config = dict(
    num_hidden_layers=19,
    head_dim=32,
    vocab_size=1024,
    positions='learned',
    qk_norm=False,
    attn_scale=0.177,
    warmup_steps=200,
    max_seq_len=1024,
    doc_mask=True,
    train_tokens=283700000,
    max_steps=4575,
    dataset='wikipedia_en',
)
Each number is 128 + 24 x the weight over its row's rms, rounded and kept within 0 to 255. Layers, rows and columns count from 0. The size above them is the row's rms in percent of the matrix's.

# layer 16 attention key, 128x128, rms 0.0563, rows 67-95, columns 64-127
size [ 94  86  94  89  89  86  92  91  88  92  91  78  89  83  91  95  88  85  90  85  85  86  87  86  83  93  90  87  90]
[[ 99 123 114 139 151 154 138 125 133 132 113 133 118 110 108 102 115 160 146 124 145 130 171 118 108 141 109 161 119 111 118 140 124 165 139 168 101  93 144 107 174  91 169  99  95 104 176 112 146 139 113 139 141 135 138 131 140  97 135 108 157 127 127 153]
 [129 153 119 146 120  99 138 132 111 116  91 190 115 115  98 125 121 170 154  87 127 145 109 124 136 129  84 140 145 135 114 174 129 152 149 101 118 142 143 137  92 128 154 103 151 153 107  82 167 165 120 135 115 139 107 113 153  87 131 125 136 135 125 134]
 [135 120  97 145  80 135 114  68 109  99 111 135 128 165 137 111 155 151 177 142 108 132 139 135 208 161 150 175 182  98 134 122  97 121 118 139 162 156 127 133 142 146 121 170  87 110  94 100 154 128  91 141 103 151 123 154 119 115 121 106  83 160 155  93]
 [111 141 154 114 145 115 185 127 148 157  98 159 124  90 127 137 124 134  87  84  80  82 144 118 154 148 132 138 120 135 146 124 140 117 111 145 167 107 117  85 143 143 108 182 130 163  76  97 122 121 146 141 105 124 137 103 100 119 121 132 128 100 115 162]
 [ 99 141 122 132 105 144 178 103 140 120 162 153 133  69 130 152  88 160 157 154  92 130 157 139 132 126 140 142 155 113 188 120 183  91 168 126 156 124 150  72 108 110 135 116 143 125 121 109 115  59 132 126 105 161 130 127 147 131 137  87 118  98 115 109]
 [ 80 162 115  96 141 161 148  97 128 130 122  91 183 136 134 172 109 153 118 160 119 113 133 122 125 155 125 148 134 119 135 181 109 172 136 128 112 129 145  93 150 111  89  99 104 108 115 116 116  77 150 146 148 133 132 132 107  87 142 115 142 195 113 105]
 [139 109  55 110 135 142 114 120 136 162 155 119  56 133 158 149 136 166 120 122 185 117  97  89 131 130 102 122 102 108 138 102 155 148 113 114 147 121 121 109 112 157  97 145 107 119  90 125 119 155 125 147 137 109 138 118  85 177 142 159 140 118 118 148]
 [159 183 160 109 100 170 223 119 118 157 140 132 133 136 171 129 138 106 134 129 106 158  77 136 102 156 139 132 141 101 161 117 117 138 137 129  90  94 156 176 154 113 147 155 126 123 128 112 122 126 149 152 158 105 135 166 142 174 107 120 149 145  95 126]
 [135 110 166 120 130  83  67 125 129 142 156 144 106 144 140  92 146 128 148 157 104  99 137 107 116 119 158 149 148 131 119  91 135 151 151 149 125 142 117 156  90 124 111 106 103 124 137 131 101 188 102 160 146 125 145 117 126 115 132 176 116 137 145 129]
 [134  78 108 125 110 130 159 142 155 129 122  94 118 157 181 150 128 112 105 155 143 112 182 159  94 122 115 153 144 159 115 120 135 169 147 102 116 116 121 103 155 143 121 163  97 171  82 107 128 122 141 130 135 137 115 115 152 135 129 132 161 125 131 105]
 [113  87 105  92 109 138 142 110  90 104  77 153 124 110 128 139 120 148 119 151 130 163 129 115 136  84  99  63 177 128 177 149 144 128 148 101 126  99 131 127 171 101 115 155 130 141  77 145 106 108 135 103  69 115 144 142 128 101 151 138 141 123  77 155]
 [150  55 128 148 114 155 121 107  89 103 142  82 144 155 129 135 136 174 147 113 108 114 174 113 144 142 145 112 115 122 143 150 135 141  98 163 119 128  94 129 135 142 178 130 131 108 112 101  64 107 170 149 106 148 141 109 157 143 109 109 126 134 156 148]
 [148 149  83 122 157 105 102 154 146 143 140 124 130 123 127 135 148 163 124 104 109 122 107 121 151 146  77 122 106 132  79  93 158 129 143 136 107 117 156  96 146 143 125 159 155  64 128  96 102 139 143  97 107 147 121 117 124 167 139 125 157 160 149 161]
 [154 156 123 153 133 163 142 139 129 173 125 119  80 135  98  89 121 156 106 142 129 113 134 150 121 115 150 111 192 103 133 149 131 143 116 128 109 139 134 114 112 124 160 106 152 112  95 161 141 146  95 141  80  72 146 113 119 119 151  83 155 142 169 136]
 [132 165 120 160 122 130 144 137 131  71 161  90 114 128 151 146 110 127 148 119 166  86 121 157 117 152 142 180 115 190 132 115 103 149 135 137 123 101 109 124 130 127 117 109 136 143 117 102 117 157 153 139 136  99 112 130 125 103 141  97 132 143 108 192]
 [130 155 150 102 144 143 141 157 149 133 136 138  89 165 145 120 183 143 134  99 152 111 128 155 120 105 104 177 142 121 148 153 148 105  99 133 127 129 134 124 157 174 140 128 140 121 168 159 128 120 103  92 131 129 131  99 103  94 138 154  84 127 145  88]
 [126 117 129 109 100 141 137 126 126 166 147 117 102 138 147 156 152 142 136 127  76 125 156 122  71 117 110 169 118 124 146 113 138  72 140  93 113 131  98  70  98 132 130 152 141  85 124 136 140 125 125  94 129 127 133 120 101 107 132 137 124 158 135 176]
 [ 90 115 132  86 129 149 161 111 131 121 132 112 145 133 135 129 192 152 121 158 106 152 118 101 126 146 121 152 108 118 140  82 106 119 150 146 120 130 144 131 115 127  95 106 140  91 174 135 165 134  91 158 141  93 104 126 146 172 104 113 152 104 157 162]
 [136  95 155 101 113 110 124 139 125 144 138 148 173 148 121 111  82 123 135 187 135 100 137 128 135 127 128 134  92 163 118 140  99 138 149 124 122 138 125 135 145 159 146 156  67  88 102 125 100 135 107 124 116 101 139 107 150 126 146  69 142  99 106 116]
 [158 173 110 104  98 125 122 149 174 123 123 123  64 100 140 111 175 117 121 123 105 114 149 181 122 140  89 134 109 112 107 153 145 137  95 137 121 108 112 134 160 138 141  92 102 111 163 180 135  97 153 144 139 131 131  85 138 106 123 150 143 138 170 155]
 [136 107 170 182 117 117 128 127 141 106 107 110 117  96  93 115 143 155 116 130 141  79 144 117 172 124 110 143 127 158 136 130 126 104 172 118 120 135  99 134 132 122 145  96 128 100 107  92  77 138 129 103 162 182 133 157 101 136 130 110 128 144 114 177]
 [140 112 156 150 161 143 100  89 145 102 108  83 150 105 146 136 142 133 105 117 143 110 130  95 163 110 163 134 131 125 114 165 135 106 118  99 150 135 130 118 132 151 141 178 102 143 109 126  98  65 123 129 101 160 111 102 133 159 106 139  91 110 156 117]
 [131 106 135 146 107 140 100  84 110 156 135 133 128  62 154 135 145 130 176 130 122 117 155 102 146 113 149 127 155 101 137 131 153 128 127 126 151 149 129 142 123 141  80 175 117 166  84 137 117 141 172  80 149 160 146 114 116 142 138 119 109 157 130 141]
 [145 148 161 168 154 132 126 141 129 136 148 173 123 128 153 115 122 146  96 128  86 154 100 131 103 116 141 109 141 104  84 144 148  84  54 140  93 110 108 119 120 118  78  92 164 140 183 133 123  96 119 140 121 135 162 122 114 146 142 141 117 145 149 170]
 [133 135 123 123 123 115  90 145 132 129 122 112 149 147 161  94 157 113 118 140 129 115 115 127 119 128 172 102 163 111 128 111 149 119 161 119 133  78 139  94 144 159 125 108  99 119 111 131 151 177 112  88 118 147 125 145 100 133 140  86 124 105 150 114]
 [149 139  96 139 141 131 141 150 105 122 163 122 135 189 106 102 106 105 135 127 117 166 102 131 109 144 139 124 109 143 109 126 136 113 137 124 108 125 110 144 159  93 117 136 155 137 123  96 121 122 116 119 150  99 153 169 146 105 117 124 113 132 133 113]
 [149 122 134 128 145  90 171 133 126 140 160 109 145 126 120 106 147 134 103 122 127 169 111 145  93 147 102 135 100 119 128 114 155 161 190 137 128 135 163 138 132 129 121  85 122 146 179 130 119 128 108 133 108 105 116 138 129 158 111 126 167 118 114 166]
 [ 71 195 115 127  94 106 123 122 103 146 140 125 164 136 163 124 118  86 115  80 105 100 115 121 113 101 143 109 135 126 115 119 103 127 146 134  92 144 119  89 135 120 166 139 125 178 151 148  90 143 104 123 116 139 104 102 143 105 158  78 148 125 128 180]
 [129  89 109 134 119 162 140  92  91 151 153 139 130 134 119 159  78 125 102 153 155  87 105 135 134 145 124 129 112 136 113 115 120  81 151 117 116 141 146 155 152 131 134  91 149 135 114 204 152  98 134 153 128 134  90 110 157 140 136 135 167 145 153 136]]
# layer 16 attention query, 128x128, rms 0.0565, rows 68-95, columns 64-127
size [ 92  95  94  82  83  94  87  89  80  88  81  85  82  91  93  84  84  87  85  83  86  84  78  80  92  85  87  85]
[[ 99 145 144 165 119 153 137 122  95 129 112 153 143 125 141 141 155 112 128 107  91 119 154 147 168 163 113 140 132 114 143 146 146 151 140 104 117 162 118 172 123 193 167 118 119 156  92 111 145 193 121 148 167 146 162 153 151 170 104 119 158 176 129 158]
 [160 122 125 155 130 115 146 126 101 139 137  91 123 147 152 112 162 128 180 148 110 147 156 153 169 126 125 159 123  95 122 137 129 128 135 150 161 165 113 138 156 144 131 137 137 138 120  77 129 109 110 139 162 124 128 128 136  83 105 135 119 195 158  93]
 [130 146  95  90 122 178 140 142 134 131 147 164 129 128 129 177 157 143 122 115 170 148 108 108 148 101 106 157 111  90 178 120 110 105 134 137 119 126 134 111 116 188  92 129 129 130 174 133 144 111  88 119 165 172 132 102 133 151 135 133 116 113  95 104]
 [ 77 157 156 137 105 121 123  96 139 120 142 138 131 148 127 176 126 101 161 167 100 144 133 118 144 115 187 107 121 142 106 128 123  72 154 141 146 110  75 139 134 100 123 124 139 126 113 135 149  98 118 168 111 146  99 119 139 112 101  65 122 117 144 102]
 [ 87 113 129 103  92 136 130 131 129 136 163 145 141 123  94 127 127 159 156 136 101 103 111 103 127 120 105 131 124  95 191 109  89 123 125 107 151 135 137  98 122  97  93 135 101  93 112 167 137 103 144 112  76 129 153 134 113  96 128 122 148 113 150 102]
 [124 125 102 143 133 123 123 137 142 177 113 106 102 146 150 112 134 174  86  99 190 131 109 122 159 128 129  62 122 152  92 128 119 123 106 108 111 109 136 110  99  99  92 100 137 137 109 128 110  78 123 138 108 100 101 120 135 140 120 150 119 128 137 131]
 [165 129 102 122 130  98 160 140 113 161 100 174 111 131 113 100 117 154 138 132 135 173 114 186  97 129 143 115 111 138 181 133 151 134 133 108 120 112 148 155 164 106  99 152 162 125 131 111 120 145 145 123 114 114 122 122 157 106 154 120 143  71  78  76]
 [168 114 137 123 151 130  80 134 124 121  67 164 106  76 132 118  91 159 155 154 104 107  94 109 111 102 111 116 158 129  92 124 115 122 115 179 137 148 102 132  92 133 101 109 157  89 100 104 120 102  92  97 108  87  91  87 145 142 115 116 112 135 156 122]
 [112 139 126 145 112 108 146 155 127  93 149  77 123 190 139 166  92 131  99 142 114 147 127 114 108 125 120 101 105 133 152 119 119 144 142  68 117 108 157 136 135 129 107 138 135 159 118 131 149 115 117  79 213 144 137 130 170 147 153  90 152 154 124 141]
 [ 73 106 125 124 108 125 131  73 117 137  82 116 122 125 141 159  72  77  89 140 162 113 124 128 160 114 115 105 138 132 140 114  90 143 171 112 123 129  90 123 133 140 125 130 136 127 131  75 120 171  96 180 109 152 126 162 143 159 134 155 148 121 135 122]
 [112 105  77 131  99 120 132 122 129 121 153 116 149 140  84 158 111 199  71 103  85  93 136 112 129 105 183 155 117 138 119 154  82 128 113 144 113 135  90 115  85 124 101 174 108 127 109 113 107 143  86 136 116  99 100 103 128 136  95 149 102 139 134 114]
 [ 69  93  94 122 137 151 102 168  99 148 131 137 172 143 137 119 113 141  99 110 127 145 154 119 138 113 112 104 137 125  90 104 148 111 130  96  88  80 139 112 135 149 113  82 139 107 128 116 103 160 101 106 126 139 152 105 133 152 115 150 174 149 152 152]
 [115 139 133 122 147 116 155 123 113 132 178 114 144 127 108 115 164 153  62 155 162 106 113 148 120 106 123 104 131  88 167  97 114 129 140 147 118 134 165 125 155 125 140 128 144 116 126 122 139 103 128 118 112 121 142 157 136 116 131 126 149 103  98 146]
 [107  84 121 172  79 114 139  98 134 155 131 126 133 121 123 158 137 114  94 126 135 114 119 139 161  78 132 166 120 192 155 118 168 140 118 138 115 101 119 104 131 100 131 137 124 129 142 122  98 140 128 144 119  99 149 128 135 145 163  91  90 127 129 177]
 [150 168 126 117 125 127 135 156 141 115 161 170 147 124 168 135 161 142 131 147 171 127 134 163 131 125 111 140 150 133 138 118 154 136 153 128 137  76 160 145 176 109 140  88 137 130 131 163 130 126 138 127 161 130 151 149 100 107 124 167  98 162 121 143]
 [135 157  97 111 160 108  85 160  85 113 118  94 110 147 130 163 125 134 151  89 111 101 155 108 127 102 118 127 109 169  91 130 105 115 116 181 101 100  91 107 162 113 132 163 107  84 132 113  64 136 157 105 120 118 100  92  95  92 134 107 129  98 162 171]
 [150 129  95 130 146 100 166 120 100 140 109 107 132 117 105 112 127 124 161 112 118 112 142 129 164 174 111  91 133 151 133  76 134 136 105 150 146 128 158 162 104 149 119 157 109 133 135 122 119  84 160 149 137  91  95 100 109  81 104 138 146  79 141 151]
 [148 126 141 110 102 138 135 132 146 158 145 122 157 127 132  98 100 110 160 156 123 145 130 154 176 149 125 146  99 113 141 143 113 131 150 127 123 137 197 114 109 154 172 148 139 127 113 134 102 116  72 152 122 159  94 118 158 144 178  75 161 146 133 104]
 [129 134 166 110  87 106  91 168 180 108 119 146 105 165 138 142 147 163 104 132 169  98 143 145  98 115 145  87 140 131 113 106 101 160  97 134 118  95 118 142 165 166 130 116 116 151 106 145 141 122  88  98 124 113 166 113 140 106 140 137 120 144 139 137]
 [130 105 137 193  92  85 129 113 137 130 122 100 137 138 128 127 132 119 137  89  97 123 175 118 106 117 128 163 155 155  87 129 110 149 172 133 129 127  92 138 149 177 114 123 128 131 121 163 163 127 141 125 134 140 123 176 125 171  81 147 144 120 137 167]
 [113 156  88  65 130 120 111 101 139 103 160 127 112 124 143 151 128 157  99 196 129 117 112 126  98 126 140 113 138  86 112  92 110 106 152 115 152 126 106 137 144 144 111 192 100 128 184 126 139 107 124  94  88 117 131 110 165 132 176 134 135 147 160 124]
 [114 132 118 160 117 135  89 112 129 168 128 161 122 143 145 112 118 108 145 160 124  90 159 109 118  79 140 139 133 144 141 101 129 106 117  92 133 132 141 135 117 110  96 154  84 149 122 125 114 146 123 126 151 162 151 150  56 128 130 140  90 163 131 108]
 [145 152  96 128 169 100  94 128 123 182 148 139 116 126 108 134 141 104 144  95 140 129  64 110 124 178 146 136 164 135 123 125 136 100 127 159 118 128 145 132 115 105 147 124 165  93 155 151 132 118 161 107 126 159 118 136 132  99 162 140  91 146 130 166]
 [171 137 104 141 121  88 107 125 131 112  81 107 154 112 106 118 123 133  98 134 100 161 162 142 117  64 147 112 128 109 124 113  85 147 118 162 136 104 156 129 146 136 110  97 100 140  80  86 112 105  83  86  91 160 130 153 135 110 145 118 165 150 153 109]
 [143 112 158 116 156 117 142 150 111 140 131 173 141 179 134 122  85 116 152 151 179 131 127 141 131 130 148 121 123 125 155 134 116  93 136 152 153 160 132  99 172 102 148 162 190 138 133 114 145 161 193 137 103  85 124 171 154  79 106 136 115 133 119 183]
 [110 105  94 128 119 165 153 155 114 151 120 124 152 160  87  93  87 129  75 166 131 133 139 112 154 146 120  86 105 143 152 111 131 149 170 133  94  84 117 126 124 154 165 120 141 111 125 147 149  76 140 145 139 112 128 121 164 140 156 148 170  90 105 119]
 [123 168 120 157 138  91  94 100 122 142 119  85 141 134 100 161 158 137 105 119  89 155 106  79 138  65  79 167 154 142 159 103 155  91 128 138 101 156 140 119 127 104 178 132 133 180 143 110 143 118 135 170 113 136 155 136 136 116 135  78 166 147 125 159]
 [101 161 103 107 102 103 141  92 104 115 153 105 123 100 129 115 136 145 134 119 104 113 139  75  97 141 121 131 127 103 136  75 129 130 157  94 146 108 124  83 104 164 117 149 115 141 104 128 127 130 147 148 137 134  98 109 108 131 172 115 108 138  94 167]]
# layer 16 attention value, 128x128, rms 0.056, rows 64-87, columns 64-127
size [ 80  89  88  84  87  83  85  81  70  83  92  84  94  84  85  87  73  87  83  89  77  87  93  85]
[[ 96 114 143 101 134 109 118 122 170 109 175 117 159 154 136 111 152 119 135  75 144 105 130 155 144 125 161 128 107 137 109 107 136 100 155 148 147 133 107  71 114 124 141 121 136 114 189 127 105 172 104 167 106 122 138  96  84 154 106 123 147 139 160 115]
 [151 147 195 122 133 125 133 135 113 100 156 110 155 133 165 115 145 154 117 113 102 130 130 117 110 113 131 132 120 154 131 123 158 126 153 109 130  86 121 137 161 186 146 141 133 115  80 116  90 120 141  91 155 168 107 119 121 163 136  96  66 118 151 121]
 [148  98 144 120 129 125  89 142 201 117 155 109 110 111 103 133 151 143 122 114 181  99 141 141 131 133 145 112 126 146 117 145 133 104 166 108 127 113 141 171 130 151 104  90 146 101 137  69 152 138  77 139 137 125 143 122 135 144 114 147 134 175 120 164]
 [185 118 120 100 167 105 142  96 170 123 126 132  95 140 155 167 152 149 118 177 141 122 128 141  84 171 155 135 150 128 127 115 131 135  86 151 129 118 128  94 153 112 121 153 156 123 128 120  96 114 152 126 105 115 120  95 125 118 143 165 153 114  93 126]
 [ 99 160  81 113 124 114 126 167 169 160 159 152 111 147 142 110 144 131 127 129 133 155 133 117 106 155 166 137 123 126 134 117 147 146 140 165 152  94 140 109 145 150 111 129 128 107 138 101  83 137 137 158 136 109 134 157 129 126 141 104 149 110 157 157]
 [125 154 116 155 140 111 140  79 140 154  76 101 150  78 126 138 134 121 133 106 156 141 117 149 132 146 103 118 152 140 106 107 120  83 137 118  68 113 115 133 134 136 123 125 102 121  80 133 154  73 127 119 107 138 129 102 151 127 143 192 130 135  95 125]
 [178 163 100 102 140 142 141  71 150  94 142 103 119  91 105 134 103 124 135 150 104 122  96 117 144 108 102  95 102 134 100 128 141 133 140 138 130  99 116 124 109 135 154 123 152 124 129  93 103 147 152 113 157 135 106  74 109 118  92 138 108 128 149 163]
 [160  93 101  95 168 144 155 185 132 101 139 166 114 108 138 180 115 167 124 155 104 131 157 124 111 134 170 151 127  98 102 107 137 142 133 111 138 108 108 125 127 109  88 118 111 134 138 136 131 152 122 126 112 126 145 171 120 162 138 119 143  81 160 172]
 [162 155 158 124  89 103 162 117 137 114 133 139 112 117 124  90  89 100 158 175  91 118 163 101 133 106 120 130 136 152 122 149 116  92 152 127 128 155 139 115 160 148 116 132 159  84 146 113 120 118 160 143  99 100 157 112 135 143 163 165  92  75 148  88]
 [158 108 174 155 133 152 116 118 134  94 127  95 148 106 107 154 134 126 152 153 128 125 153 167 152 154 166 150 112 125 144 138 131 175 174 129 129  94 116 135 127 128 142  98 133 145 112 120 127 179 129 100  81 148 130 127 130 122 126 130 127  95 139 131]
 [131 124 131 107 136 104 122 138 146 187 153 128 102 150 108 154 142 143 129 136 150 130 109 159 147 111  81 169 150 139 139 114 109 107  93 108 179 129 130 133 168 114 100 117 109 125 143 148  92 158 129 113 105 111 106 135 125 112 181 102 151 137 112 131]
 [169 137 142 174 151 110 132 152 121  90 129 129 123  96 155 166 103 137 118 138 159 148 150 134 114 118 110 134 146 114 118 149 177  93 107  91 179 121 136 175 122 165  80 113 124 142 128 145 171 165 135 176 132  99 113 165 156 136 131 154 137 130 108 157]
 [133 113  88 149 123 119 129 144 147 107 160 126 134 166 168 124 103 128 108 142  97 136 138  86  90 145 142 137 131 136 116  94 113 178 120 150 113 125 118  93 174 126 144  98 130  48 140 136 120 138 107 136 166  78 120 154 148 188 131 165 125 135 150  81]
 [126  72 146 141 115 141  89 111 157 100 162 124 155 130 126 122 153 148 147 120 138  91  94 140 130 118 129 126 125  80 132 154 128 157 100 140 115 120 132 128 105 103  93 139 127 123 161 104  98 101 114 103 127 153 150 107 114 145  95  76 138 121 112 132]
 [113 157 158 120 115 150 148 145 122 143 105 156 121  90 109 101 136  94  92 142 134 123 109  99 114 125 138 109  88 130 167 117 121 138 118 139 126 122 113 157 128 158 134 109 117 143 131 109 122 123 137  62 131 130 107 143 137 126  90  64 124 119 135 120]
 [151 126  93 120 137  97 113 144  97 145 141 147 130 138 149 109 140 104 128 123 125 152 141  97 153 140 119 157 161  75 152 117 142 126 117 159 159  91 149 199 144 124 163 122  99 125 139 128 152 142 121 108 115 139 117 136 148  74 112 133 133 146 139 130]
 [ 87 160 125 130 143 111 124  97 133 149  97 167 117 154 109 134 126 128 136 104 138 120 130 142 138 150 117  99  71 180 123 133 114 122 176  73 184 143  91 157 147 129 117 112 149 117 134 161 149 111 116 171 172 119 121 167 165 110 118 122 144 115 143 117]
 [128 142 146 190 136 130 111 108 186 159 168 164 139 133 116 143  97 122 163 113 134 159 115 129 161 134 115 160 104 160 120 118 127 108 109 125 123 129 130 146 113 153 125 155 155 123  95 149 131 124 123 133 162 139 146 125  94 105 150 101 113 112 135 150]
 [149 128 105  94 156  90 104 100  92  92 161 156 131 171  94 151 135 145 125 161 132 146 157 114 104 158 135 151 174 130 133 113 140 136 155 139 130 110 134 135 107 110  91 133 164 135 133 144  83 150 148 152 139 105 155 135 155 123 158 148 124 107 105 120]
 [109 203 140 115 142 143 153 169 134 114  83  93 204 131 140 120 127 146 106  99 150  81  99 142 128 113 138  95 109 130 117 132 133 135 129 124 132 156 149  88  87  86 117 142  81 117  97 136 117 148 119 133 119 120 121  87 128 129 162 138 156 149 119 113]
 [157 122 107 101  91 133 127 123 129 139 138 139 139 115 109 113 110 100 155 146  95 135 105 167 124 132 136  71  93 166 106 152 143 112 167 124 168 108  99 191 114 139 144 129 126 136  99 151 113 157 135  84 119  93  64 121 135 117 120 141 147 126 134 116]
 [123  91  96 137 106 152  91 107 116 145 151 125 187 139 149 109 144 132 129 131 153 158 150 135  53 114 102 130  81 170 123 115 192 147  81 164 157 127 118 125  82 119 113 135 124 145 126 181 147 124 143 121 115 132  77 103 160 137 144 142 129 108 118 112]
 [112 121 116 178  91 123 160 133 102 136 150 182 149  95 132 152 112 175 132 113 136 125 143 150 193 143 119 113  81 144  80 100 133 157 107 106 121 119 164 124 145  85 130 115 166 140 106 140 176 103 118 164 149 139 103 170 144 154 119 148 125 144 149 122]
 [119 130 103 160 135 170 157 149 125 117 139 133 142 123 117 117 111 117 115  62 132 104 147 159 118 152  97 129 132 131 138 123 123  95 185 133 162 132 153 171 151 151 105 104 134 147 114  76 136 147 111 148 117 158 120 113  98 147 134 144 115 147 105 140]]
# layer 16 attention output (transposed), 128x128, rms 0.0699, rows 64-87, columns 64-127
size [ 87  98  92  88  97  93  91  90  78  97  98  96 100  89  94  90  83  91  93 101  87  93 101  92]
[[142 130 161 114 116 164 128  85 165 116  96 103  63 152 132 145  77 123 148 193 156 129 124 156 160 122 138 154 119 100 141 136  84 159 122 109 121 157  89 124 150 129 128 146 125 141  78 146 110 178 132 105 115 146 126 129 142 100 151 148  69 129 115 154]
 [142 117 124 138 117 131 101 126 109 139  88  86 109  97 136 170 108 143 149 117 151 109  86  96 146 118 105 116 120  97 119 110  86  96 136 144 143 120 111  97  80 105 101 116 129  97 126 127 133 114 100 166 115 110 111 141 109 110 110 149 158  90  95 135]
 [140 196  67 103 128 149 140 108 108 163 164 113 147 143 129 148 111 140 122 147  86 120 128 149 116 150 147 175 153 144 163 102  98 146 104 117 131 127 115 142 101  88 166 162 145 145 145 152 163 102 147 189 117 113 149  97 120 113 126 142 124 128 145  82]
 [118 102 126 122  91 160 120 190 159 107 106 134 125  96 148 127 150 144 105 116 125 125 171 137 146 116 121 112  91 132 118 132  88 107 124 138 128 116 119 106 120 103 113  97 190 142 138 113 127 129 108 165 157 164 148  96 135 132 161 147  94  95 153 136]
 [159  62 139 106  89 142 123 174 115  79 120 124 107 122 134 169 153 102 142 134 153 114  94 126 137 117 138 117 180 102 120 126 117 119 196  98 106 183 130 132 141 113 175 114 147 147 102 146 147 105 169 113 112 166 153 139  96  87 123 133 104 111 113 126]
 [103 120 163 121 140  95  97 108 149 125 130 155 117 162 110 128 157 166 103 116 109  99 164 134  94 128 181 107 121 186 101 141 122 120 108 135 121  96 129 109 114  96 177 111 137 172 147 119 129 150 134 107 155 128 127  99 168 109 147 128 146 159 162 143]
 [145 129 105 119 116 105 113 125  80 145 125 143 133 139 139 135 109 110 159 109 117 160 156 138 131 140 124 173 112 144 155 115  97 153 131 148  99 119 157 129 136 139 144 166 124 112 147 119 117 108  86 164 130 135 113 160 133 112 159 100 107 173 125  91]
 [130 164 106 173  98  94 125 131 135 105 115  88 130 162  94 133 143 106 137 154 139 142  98  89 108  99  40  86 123 156 122 120 159 130 145 104 110 124 117  92 106 141 147 124 164 134 138 153 138 139 139 135 123 132 158 118 163 111 132 112 110 106 145 137]
 [139  94 112 119 141 145  84 100 141 143  85 120 100 143 117 101  90 183 145 108 144 135 134 116 128 111  87 129 121 156 145  88 119 123 135 126 118  71 144 117 123 148 148 112 144 135 142 113 108  96 142 146  84 133 114 139 127 101 141 121 125 160 114 126]
 [ 85 180  87 144 157 183 147 129 143 158 120 140  92 147 104 148 112  94 166 103 113 116 113 112 142 148 103 145 104 121  95 184 144 110 115  98 135 172 120 104 107 127 134 137 159 102 190 131 142 151  69 152 163 117 100  97 112 149 140 129 140 124 116 129]
 [136 121 153 142 118 133  96 152 127 149  96 161 123 115  80 152 124 114 100 178 112 117 136 166 154 140 216 153 141 152 158 123 192 119 111 151 124 120 132 145 169 161 169 119 102 138  90 135 148 117 124 154 105 148 148 113 134 119 112 120 130 109 161 141]
 [103 121 144 195 139 105 115 100 102 153 150 145 120 157  90 123 115 130 134 128  79 123 119 161 120  64 122 162 159 156 169  78  88 125 166 108 150 133 140  82 115 150 125 120 153 127 116 116 151  98 148 137 144 157 139 124 149 147 142  97 139 144 152  75]
 [ 98 154 144 136 136 123 177 108 133  72  99 141 122  94 101 100 132 117 175 127 146 107 138 104  85 119 128 113 147 127 116 149 141 139 162  72 133 135 115 127  89 109 127 143  79 126 143 163 162 129 146 136  87 194 126 143 100 114 145 128  80 117 114 129]
 [105 109 123 101 108 155 174 145  91 109 105 116 126 142 128 124 119 108 101 137  97 139 104 133 109 142 139  90 113 142 124 149 135 119 145 104 152 121 101 139 160 122 123 137 125 124 125 136 166 126 132 118 125  98 101  92  82 154 145 119 126  92 145 109]
 [ 93 115 106 143 129 160  85 126 136  83 131  96 173 135 116 109 102 127 137 107 131 133 152 128 136 145 141 102 109 110 144 143 136 114 121 141 133 123 100 139 163 102 114 145 144  61 128 134  94 131  98 136 120 124 124 122  89 110 109 110 153 123 131 124]
 [163 152 142 143 136 176 123 116  92 132 110 152 139 112  72 175 122 123 103 105 121  99 134 125 153 108 143 147 110 131 126 179 134 110 135 157 123 191 112 127 106  82 135  99 136 121 101 140 133  98 155 121 163  67 106 124 118 164 129 141 134 144 152  99]
 [145 138 139 131 131 120 139 150 110 126 136 100 152 146 131  98 124 140 146 125 114 140 157 124 126 103 137 135 151  96 146 138 165 136  87 166 100 154 213 103 126 168 131 182  61 125 122 114  97 117 124 166 107 154  79 149  96 105 137 124  93 151 129 136]
 [123 118 125  98 140 104  93 134 100 139 123  99 134 160 108 127 151 154 101  94 152 141 131 147  87 114 124 113 131 126 186 124 122 158 129 103 157 130 175  78 144 157  95 109 149 172 131  85 141 104 156 105  80 147 150 129 169 100 155 122 109 122 148 123]
 [148 139 140 125 106 133  94 131 137 151 129 104 107  84 142 109 141  80 115 101 130 105 114 143  95  94  90 114 137 120 128 121 126 147 135 104  89 154 126 159 136 168  91 105 126 124 158 156 172 146 151 103 157 155 151 134 110 113 169 151 122 164 158  82]
 [169  96 112 158 131 101 129 127 171 127  97 134  77 177 161  98  88 118 175 141 111 131 134 136 149 143 169 117 159 124 105 136 125 122  84 150 164 114  79 112 155 176 110 143 154 130  87 102  87 137 161 164 134 138 151 107 123 138 109  89 128 129 142 100]
 [ 96 118 100  77 108 115 111 101 110 143 113 124 148 134 141 129 141 145 138  93 125 117 121 155 145 107 149 141 121 146 105  95 163 117  88 136  75 148 128 124 162 102  97 121 146 155 122 124 118  95 102 142 172 126 134 150  93 146 141  81  77 123 111 100]
 [114 133  97  78 182  74 162 157 101 115  95 110 166 111 102 147 161 144 116 134  80 134 123 147 139  77 136 119  95 118 129  79 107 117 141 158  97 143 106 125 154 141 120  97 140 127  90 155 121 126  86  96 122 130 169 154 125 110  96 146 110 102 106 101]
 [152 121 103 142 136 134 129 100 166 110 101 146 163 128 101  99 185 120 144 185 104 129 140 104 168 100 148 143 115 100 166 134 103 133 161 109 161 125 148 118 108 150 123 156 102 123 135 121 139  81 134 102 151 170 116 151 119 166 112  85 146 137 139 127]
 [115 160 150 107 114 108 123 121 120 143 136 121 105 133 121 128  96 116 119 127 106 140 115 119 122 111 167 158  93  90 113 131 124 158 144  85  85 152 109 108 108 112 160 128 184 145 102 141 162 185 141 117 131 120  96 121 143 113 100 112 175  93 117  89]]